Weights of a small GPT-style language model, trained from scratch on English Wikipedia.
Size: 16 layers, width 160, 5 heads of 32 (1 for keys and values), MLP 448 SwiGLU, 5.74M parameters.
Architecture: RMSNorm before each block, rotary positions, biases on query, key and value, tied embeddings, capped logits.
Training: a variant of Adam for these matrices, 432M tokens.
Each number is 128 + 24 x the weight over its row's rms, rounded and kept within 0 to 255. Layers, rows and columns count from 0. The size above them is the row's rms in percent of the matrix's.

# layer 6 MLP down (transposed), 448x160, rms 0.0942, rows 51-56, columns 80-159
size [ 96 102 103  98  95 104]
[[120 195 133 146 116 130 113 127 142 167 119 134 147 125 143 132 154 115 133 108 160 128 117 115 142 144 152 132 120 146 163 142 112 171 136  84 115 127 126 123 126 131 146 151 127 146 166 107 135 139 145 145 104  93 132  92 133  71 148 134 142 150  99 148 152  83 104 117 120 147 133 163 105 127 139 109 110 120 133 148]
 [107 168  79 153 108  86 157 150 162  76 145 143 142 111 151 121 120 171 104 134 126 102 124  98 138 121 113 131 176 116 148 125 182 107 172 126  92 129  94  99 176 176 128 125 101 108  82 129 161 139 141 154 145 103 110 133 134 137 133  97 144 143 113 111 126 118 123 101 101 109  82  95 131 136 140 118 173 140 138  82]
 [111 141 126 131  87  80 105 126 141 133 184 165 121 141 108 165 142  98 145 139 141 127 142 136 132 132  87 111 136 103 137 144 137 110 113 148 175  99 131 164 104 157 125 126 149 156 128 124 130 128 107 159 143 137 103 165 112  86 145 130 114 136 118 134 166 143 100 142 135 134 156 129 114 174 140 138 126 131 155  99]
 [101 112 115 113 130 127 116  75 157 119 151 116 172 121 118 159 148 145 124 138 162  95 109 112 129 135 137 109  86 129  70 171 132 143 140 107  95 155 127 126 105 103 145 123  98  85 144 122 132 100 123 102 143 138 125 138 130 146 163 101 134 129 118 152 116 147 162 158 143 112  98 120  89 110 133 186 156  90 108 112]
 [153 106 154 145 157 155 113 128 126 137 120 155 126 171 137 100 149 159 128 121 159 132 124 145 157 168 134 131 103 139 165 133 136 157 126 188 148 128 120 101 148 139 126 186 130 124 190 120  77 140 127 141 129 115 127 164 139 140 111 151 155 148 173 111 133 144 141 138 170  71  51 100  90 143 126  96 123  96 120 118]
 [138 168 119 137 102 109 125 130 140 142 123 163 113 122 127  99 129 124 172  89 128 124 105 108 117 136 149 133  92 105  90 129 119 155 122 121 127 148 111 215 147  97 147 135 155 143  93 134 124 108 160 146 127 165  91 131 144  30 113 123  90 164 145 138 108 104 149 161 136 104 130 117 142  77  97 105 140 128 124 138]]
# layer 6 MLP gate, 448x160, rms 0.0975, rows 52-57, columns 80-159
size [ 97 105  97 100 102 105]
[[ 82 139 147 140 122 111 114  83 140 145 141 119 188 132 123  95 130 139 109 158 105 124 138 118 114 134 135 120 113 114 151 165 119 113  87 159  94 138 123 153 131 135 143  91 105  93 103 130 146 165 173 110 148 133  86 117 100 142  95 111 124 108 110 155 143 126  89 133 143 177  66 107 161 165 122 123  99 121  93 162]
 [138 115 104 173 163 129 164 124 113  73 119 142 119 146 133 174  97 132 173 151 111 130  86 131 132 133 179 112 147 142 101 150 154 144 111 124 174 130 165 163 136 145 121 117 144 129 136 147 108 118 127 173 169  96 133  94 151 132 106  87 153 161 137 127  70 103  83  83 169 159 122 133 141 117 142 123 117 126  92 112]
 [122 151 141 107 130 143 137 109 129  88 108 152 125 176 130 153 115 146 143 144 136  63 125 117 138 143 128 117 126 179 130 149 130 155 109 157 154 149 116 159 121 112  87 105 123 138 128 141 112 159 117  90  95 166 116  90 130 132 114  96  96 122 114  86 137 137 138 128 145 135 100 143 109 133 125  87 123 142 151 119]
 [143  88  88 101 113 127 135  89 116 148 127 135 100  98 101  93 117 151 164 128 137 109 176 110 119 111 114 128 149 128 184 181 124 137 132 173 172  77  74 143 120 156 178 121 136 119 121 120 123  98 136 143 107 110  99  98 139 120 113  76 143 144 167 140 138 103 149 129 123 109 116 129 119 127 137 102 142 135 104 137]
 [154 114 143 138 133 144 119 108 126 156 118 148 114 113 133 120 124 127 170 123 153 111 123  72 129 132 159 133  99 128  98 106 134 146 163 136 140 138  89 145 163 111 140 123 124 115 132 126 133 140 130  75 147 142  91 142 120  67  85 150 121 176 144 153 137 130 155 141 146 112 106 149 147  98 126  79 146 151 114 140]
 [177 151 140 168 141 178 177 146 148 140 150  98 149 120 130 165 122 154 128 144 129 160 108 131 140 146 119 155 135 138 140 110 116 178 152 107 137 128 103 149 133 165 153 116 100 115 160 116 133 146  96 136  88 204 137 124 105  92 150 171 179 168 106  85 135 112 121 114 183 121 112 114 133 105 101 141 172 144 134 128]]
# layer 6 MLP up, 448x160, rms 0.0943, rows 52-56, columns 80-159
size [104 103  98  94 106]
[[169  90 119 120 145 148 120 111 178 134 111 125 130  96 167 108 128 129  83 134 181 134 116 128 117 107  87 127 158 120 144 114 137 101 128 154 142 129 132 130 188 129 144 124 115  96 143 119  75 114 120 152 135 114 145 160 116 121 113 143  65 151 102 110 115 130 149  93 121  88 125 107 136 119 120 125 118  99 115 109]
 [136 158 121 132 130 121 122 136  95 161 138 137 114 128 121 138 115 165 135 169 102 103 121 137 127 162 127 110 144 140 122 109 124 134 131 113  97 125 108 123 107 125 117 139  94 131 179 159  99 153 120 126 109 159 116  94  93 119 185 105 136  95 103 114 133 135 137 133  97 152 101 144 135  96 157 119 118 105 127 169]
 [117 128 158 119 126 122  84 141 121 122  86 141 128 116  64 115 120 114 134  86 150 136 158  93 180 143 134 140 142 145 101 132 138 144 103  68 104 135 140 132 127 108 109 150 158 153 161 143 114 149 126 119 112 121 148 120 130 121 131 168 128 107 128 127 164 166 171 137  88 118 147 185 123 118 120 153 141  80 127 122]
 [ 88 120  86 118 101  87 156 154 144 154 133 107 113 126 123 154 130 117 141 115 117 127 144  94 120 115 166 146 105 177 116 114 134 142  89 116 106 117 140 147 121 141 103 101 111 108 148 150 128 118 143 117  95 136 132 120  74 146  94 148 126 129 113 121 180 121  88  83 145 169 138 154 137 109 160 142 149 135 134 147]
 [134 113 136 144 101 157 141 128 119 117 139  87 119 118  89 132 185 116 120 160 120  95 141 147 119 136 108  99 108 124 160 119 123 105 149 158  69 124 156 110 129 136 140 115  94 110 133 105 123 164 120 141 130 136  77 108 115 163 102 116 133 175 124 112 128 127 111  86 151 158 124 134 148 178 165 143 136 111 129 146]]